{"hidden_size": 96, "vocab_size": 558, "norm_place": "pre", "norm_eps": 1e-05, "positions": "rope", "parallel_block": false, "init_std_qkv": 0.0479, "learning_rate": 0.00824, "batch_tokens": 65536, "train_tokens": 146900000}
Each number is 128 + 24 x the weight over its row's rms, rounded and kept within 0 to 255. Layers, rows and columns count from 0. Numbers have three digits each. The size before them is the row's rms in percent of the matrix's.

# q: layer 5 attention query, 96x96, rms 0.158, rows 0-15,32-47,64-79, columns 0-95
# k: layer 5 attention key, 32x96, rms 0.154, rows 0-15, columns 0-95
q0 096:113104095134131127163116101152123117112117120109145116181134136172108137180119138136136081090110123109127117080153145092114159169151159156098135167137108173103152147119076120082132130126101103158117133111166117105134126133105122112151114103171098129106110136127128127121095107136152177137
q32 101:135115164123168160151143098110122076111151108116117149144131109091129147113096127132102100141156143155123119174142125122144139105119188136128123088173097146119147176113086120107120142118151164066150143122136120139154082118096091151119134135159118161135114142117157107137128133085161140141
q64 104:127118104130127142130129143140177142100097130187103110141100152149126144128121138125085122112099105128121132081115168103105108124131094127109110139113086130104146128130112103074112149154146138124095145133135117096116185169156122106097160154130094092142100168180166156129096115118132115112
k0 083:126148109179105127122125105151104162105137127119105124105171151157132136160166119131103122134130172123090153149158138192101169182120111111109118094106143136152152144137119142150133158116110154146129143110111115111168100091152153160135158129116151124159109147155070170114105138118129126142
q1 070:166143100136106147115094149133104140160103120148097177098158142137149156137094141117131151183173112071157124096098135141140171140135116119088138148169138148164132142132121149138131146134132132143122101161075116103127122157157148098121124101130099157127137152123145103116080105130108149167
q33 080:110075140117111115145159139106122155131105123144132144159157141106103108137122138119129082116165100142117126149122157131140128137143110130136129095134137160096121118140143176102068129121145082096075131095141086118131122070162103111146126156135127098105146133114154130138078177129114173099
q65 094:145081115119096102114138127133103108123139196111088115114103128147092170118118160127158141139173137142131113130125091135112128170155101095091124121088113113115119149148121150127110153153118116099123160104119107092113133088156147142147178124145179121137092158163128117120097120095125161141
k1 072:136210164120140163133134138138152149129184120146171155101154116143145127128145123115096120144128133106122117168094122107107102139142152096175082130105137128117122104173118068095125097125139123132141116143120135127102138171144135155117098155122118123118206121124131117147136122128150133143
q2 071:090133173155125137139127135095143118122153130096112126135127119165196144125074146133147127126107082147117133126149138108122120167133130139135104112151131141117173129107137117107141145121141131144123151129085111071135133156118130141110107115126149139172097169186048133110147097132132161132
q34 094:106132158118125157133141147097118144129105124111135134178161117088126106140134175165095122098118142167138143114111170162130138159129131152138134084158104141114151149083102124104080141119109103122136152125127121099140135111124107118137136100099123092176120128143115142074090131082122194123
q66 106:102128108103151120107113148085131102106108163073162166115117127160173108122112143174135150111123139157128117114119109144103122105115094145148125117149114119158145145103094113102118136119129130108172121132110186121139099154147175153172158094112154093160118162146134136089161118135140163133
k2 112:092127145153112176080157109121130073145115133159110069118107114140107133135102175087114140127140109104114136141133134126133097119188109141083140136133125116161138115083139118151110105147120124135096095168126161139152124135155109110109122120170076140136126107126139138141091181114121147142
q3 074:154171136117070121125119121115137129107108103140158101181109141111049146154125118119135092142104174137132127088139147102144134109131159098101167147169097128132091150128152138133124171127143101136123128145158108123133119141178128095126121120127100149102161137120157103120140153116183139120
q35 082:081122126120102106183093124097143119066124133155106138094106133104131139154118129132162120177142159135130161143099125097128121147133159122129124150139156160159122152084126125125157077128106151137136113150150052108120133126121107116145121108145150152143117164100133102169106124152163129154
q67 091:138142095119128148131125131115145123182091097110151080125120128156125115113138141117109128131141123131134138145140130104124091105109165165154090105115134152122087169146131161155127135053088154126141125133110136120199159132083135098137127121122100136195129128117120143122152109172157138124
k3 100:167137113152150164120098131116107138094088133129111163131129122116150161093141146102086149136122105134100139102118132125119140155153100097082160151124135166118109127110118085120121106131146123067096176125127073104165134112135147124104128136129164184126135129125164132123161081140138145095
q4 084:104124132132128124161133147121129145134149138144114163102112117106191082101136103113162139105130094112123126143105139143119124159143100134173100149120114111122167084100092092106116062117132128126119122136107114114126139143078149183161111154133180116153117108139122129158106120189139115140
q36 110:141130155157145136096152128136090115138113135143139151129127107185110099097101120123115117080117121148136103157183146139101122137105100125172103110144106105079119112128145090115104148113138099123155117177142154113157108124144138146154145136106125087132159107121167204107107126166118115124
q68 093:095123146120127124141139141101129121088167172133143170118081117116122131095109114130175123120095151144121107141108101112074155159111113096166096114135103111181169097107102138127125152145124113142120132154129136084112099154124145169140156154128164113134179105175135128137099139127097127135
k4 113:127112106142129144118124119136139089130143142124084128164124151104146145169153128066121160107106126100096110140130164143098137163138102162079139164125068155122099129131088143154136115125140107093098125165091113074136147086143120125129148136155134147146141123133137117136146067101114135139
q5 105:076152105156157128101149127116089107119156170115134106104110124111180123117145145143144098112141072088127104143110140119105119161142103145137137093096111123086151101091152125117117137117140124108167147127110159111153116114103184136155140146113097134131163110155149159151144082155120121098
q37 095:081109112119150151134112161123113134186108145070115126158145120074130110114153167093091099083148109123115110129110133131113116152169124170146173134104103129142128148113105143117104190142163140094158132098095145126132154124115130168123117155144134124141116111127146127108131115093097157122
q69 102:098147113097129122120139171123152096096140134124144163127136143079142109148108156140144164080138118141137149116141127145096156154151085136170140087135138114145180115117121124073104108157098123083147112151129117119105103121124123158149156134120142155158082144155115148157173104151136164114
k5 121:099135105159121111135136138115149125111111151138147162165104132066122128132140166133093147101129114096122100113091086136116176117178106130162166143109131109135140123106140130089087106151122127069110141166117081132148157126124117158152138160090147163155122164135108141150137100102120128124
q6 103:121121136134117145120096139131158120120139131102093093131108112141100108140165118076104157082124094071137143076147122155152171130146125145107136174134116113111137137097092145103156116150102138117130110078159087134128098128149140120102127162132160103179105132110124132131156102130138122183
q38 104:088117138116173110144165138111144135067136131141156132127124127090095096152143121116116120090108164131147111170114168115103149129108160131108120132140136151158112173086119146150093126086128112144160108172143094115116102125119065138090129133157117176132100129119113145125107126130112156159
q70 111:115092160060160096144111164164136118119131131151123091125132154101160073110077146122141117129107134145134135143153097130118121088149135139129150157162070112147163128112148146117131139124124137163124064166114146133112127137105089146143147158134144149105127091163135115163109137139137134140
k6 100:195183100097137145121126129108094146106155138127101127141133117107119135122119110177123095115137143120164108134166099176122122117103110078113124122133101156124128133156111110102122098146141125102138077093172123126117078121161135129102138116109131104139083189140113138135162139109124108113
q7 096:142099109121105084086130115142125125152116165108171147148162140137079096108136139092143153115098138145152161106171173122138164157119117090124137134138069148128130114171128133152157119114137082134135151132106162120109121115091142111106162115181142107123140157150145143151108110103104126098
q39 107:106100161134148125101182133141139136162162140121087109137107144137162116115138148135156135133108149134113106136136126079151063167135139118205093123136113168130151122101110123137134181158112100147162155103151121163120128105096156136119097136147128137117134095169136122141138148088120125143
q71 115:131119172135119152132114099166129106167126148126133099116126144132175119128160119110174113098138143165123130112156190124140090120145100152135144120093134121145089093123168130160157123110135115173103089121150163189146109120119112120103119150150141133121117111165177152111129121166111099144
k7 102:102132146132139117149150153132161128163163127137135123146109137147109148118134141131136133132118149116158108121090149153133142149098139132151150140131142165107139149110172110140111095097120096122142110165087149139106134081176147133123141083145086120147120140100194140077098182115180102149
q8 092:113111133120119097144132149110146094101126156081110133117130127137163067130149134172158107160166144182181119124129123155109093124111094122083153102127114106115128101138143175128099138123149077107121154120128129131131116156149110084143099135109122160134152137120117117174140113088093119142
q40 116:113154123104158158174136153138150156097101130089127151132142160135123177133118173120137152131175130127116139113143111129155130135133100140084143138083077132149113095132071164135088124120156100108112098110132110132088178148133096099160116122121129129132098126132131114121113131114117177084
q72 097:125091098131091096157163112137139118142104089137131130109115127134124083155122148084073100140151144175147116111128135108131145160169138121118124127147168104087093136124140147141112102125139105144137138151132130088140149194172162100161115130117115114156100124116163131133107084153123109094
k8 081:116137153151102186121159125088128130119135124156148120151109155118123103129105180118110131111167109159135127135136142100108126155179138098127123143118128122130139104141093149144150121124133137121106106150156084122088094109134134165091157140170108130121135189146138118114178155171167164092
q9 077:174109112091097140075125080148116127119174140132116167091132160080128140153134104151157137131144128146139114166134151104139150100090147130148083191145142116119109124127099119129124111112111130160114154154134148128154123135097167165090172103127116099118164126112153125120153137155132143150
q41 086:117111110147078114114142157172130149111151153186134128131131133139181151141128102137153122143137132118120111109135123149112152117101114087137102141161140136126097151124137132096165062144130090173121136118125153127140151157089173129125115131169154140099157110122107136175125180155135086124
q73 124:129123128155124131133172065120117152106133142112146120126132156120140144120149125117092110135102117109139180146182149140125115133111145140130086194132117110134093116091117118175134100107108137143083109120120171184125155107087141117127151095142118137083155147131114100130154128164142102157
k9 094:139127096124159066146103102127103171156144124137157119108123092113121116117181125156145112118105116153135097125102153111142132110100149106148089140134147139104161137129104120090141131121141127142123082095131135122128127136115122163179075130099175112120120146067143094121121137136118116064
q10 066:131091127130083092136129132121130090141170096098094143100099134161151160102125133142137156143145121119148162162073129139136111136157163158109123144130147113165131130099144131176124162114122166107144157095135101089147157117122181148138146127099117136171112144135104150141081132118086125143
q42 078:122096127163075147134110124126074149124104151124125090142111107127133095128142118108126075140149099100129132158166117151101108135140117107132109112170151113108105145176110125149143182149100146134105143170173136133143134091148142102134148129102089102181113142112165140154133118109106098114
q74 074:138157131097123119162199147137132114082139119125083163112133145133130120134097109133131115117181083138135109151119143089138138179102114100141130098131158084129133120157136146109116163139124138154098194128152110105140144132115120078112124122148112138139137133145156117137096141169115166168
k10 085:100150147114122119119120107118157177120144106104161136115146145085174084108142112164147122144099090131107152124139127134123085134142148135174098158092113116135167162123099116110138085133143134183116122117148117134115133186119113161099128085142142129136191093147141112135135155146138149118
q11 075:066171147127155122125119118141103087115153120106118135114121136136139147089141139133138180144126133128138151119100117110068121155132156193153107152169112096168128096108132096131147120145162113165160116111113109132148116144116152149133109122125146131144155146150067161103130100101119097153
q43 092:099152166119157116105162143116134120157097113147168146136128121092123108159131148145144146119126076156131089134137141150124145156157158107187095096182146142118101152135093119131074167110146123104113137131140132147120103137155149149152128127090126118153135153137131193119158116159135143100
q75 094:090167122117160110111163146130130114098160140136110129141109110125153131119103157155147133098080093183087084149084128106123167126130116138162129092141149101146135146100105112054129130110102113132143144109140095131130122164118132150125127151090171115140118126136113094123151091103096148120
k11 113:122109123134088109096158140139121086169143123153104099121155135120136164159084179097103091149162131124133100126122151132147137112114075167114152100160158109152129144121133158129114138132106121096144152163087112128145102094164126142108138140142090132126111132141172153161145083133156153104
q12 100:117148108132197147118101161118117148127138150143108102122187076141172089129119144139129119122169096127088104133149125155148129134140117108119106111123158097077174147095128117141094166133133126118157102128126194122104094145141122108134143141087121137129138139135122153125102123145137173152
q44 103:125152127108168145131125205126108132145112099119118126139130085131115114102118160092081102141139121141093128149127126148116100153128124165136163116115171123097148135130120142156075189142147133127158123089071131144136103147142136119116137163121139157114102088094133147102126150112133175132
q76 101:145132155104119116103113194115139118082123094112140149102097136126117134140132137127118183113134118124160160111138126138083131127123098120118116106174130134123186154131182134093106143123133103137142077145129171096143102074119113156135144072131129164169092146131117157126142127133132124119
k12 112:168116139108130117146120097116098139147121140119119107094147104178093122113103082146145082126141127149173134143124134091080089148117143181096124101111151130078123120137140132128126116123130135146142124103144181113118135128087164121094137073119122112133126059125160126103135143123108104114
q13 085:095133151117170089176112148140139064107138121084099161084145100126150137133083134143124151158089139198113096134119127142114107160167146139114118124147148092140151123080131148123113106160131146126132121136117117131095142154115094125125151102122145118127113164150104150142102137082127133133
q45 113:106137161061164112112141143121167119117142139114127162156154170074141101150139160118152148118128108149143104126146134148126124136119125143192079141123104094113157126122106111094091155113141103107116107109149122159130116112164125182168133125104112111115126185143128150111135150112142154126
q77 096:067157115109115140122101138094103105128135121139147139132127129137146089124132142143133147110114145137140103125101136136112105125136104106155144109127152098113176148100116088102149143157150124161145107112139170191118117130163159183158098170148122109131097139149146154138129114102098202146
k13 114:132126137107147114163118157147114158103122092102131128122139114132170144135162066164172120108124127126100156097145118113108131116097148073136086113128139135095152118130145113149158157092112145144130114055170138135136146121120129092148114120111161103116104149083097134094096135152146102131
q14 100:131161132137113122100127124156166161157134114120106088184201116102113112080116159120117136094107091126140153060136144113115134155111122168104100161133123130149093107137135161113142137132105153119127125116136120139137075126097124143125154087136120125113147132155169119091093143110144145134
q46 110:096117151146126148112127155139160088160103143130123134091111129136108117107105150117136112106104132137129125111120086093110115076101171133092115151161128119173179198125093133099140152125095132118147105157150133090133130125117113104138119131104126093154163154109148085127097157111134152089
q78 091:118101142128146106150111102106119121092159188123130129163105149127118142150150115108167131147127154149132133167137123192130125143082148158144108140153156140094133119105145144123123104110063139114139150135142086075112087121111103115132150097104141125155110155135100134104181096108113133113
k14 093:117133129088113130113135164073132173157087165130135114156083169143107105105105126113116086137152143122187146137145106147138171162108134121135133155136096106123140113120116066126133124148159117128132123104082161105123136109104132137115145135114135103145117117115075117099153149153155172113
q15 094:126145171134088172093159104115138134103136147129099124125099139084111117161129135124119116125106146136100115093162127072146141135116092171134116117119094137171142164121119093120094118137123132155144103105123087196084115177141118154142105136156168132127124141131125106150157112143098101132
q47 096:123099177143120115107134124154113148168118110088123103169129120120096143135122110132130117140145174131135138133140131066131174161113152149137135118169158154136103171112162129137148169153118121129126133123120135165146141145121177111100122131118188135135159125150078105165105077127115130165
q79 106:145103177145142157107125134109086106145123118086093139142145156117076167150171138084110103180158161089116148107150124134145181139118120113117126125089114112176147116150112130106127116148106122136138128106101131087136111132165128114130118109140158105174106142130107155124172117114100146143
k15 098:156073140107124119130098143151130125183161155074126115118134142175104130120116134094126133128115115102156156171165089138133106104126123135155148145140099118149141140094140110140155129130120151118090103143170101137097140097119080158153115093104129091146090129123088140138132154100091099120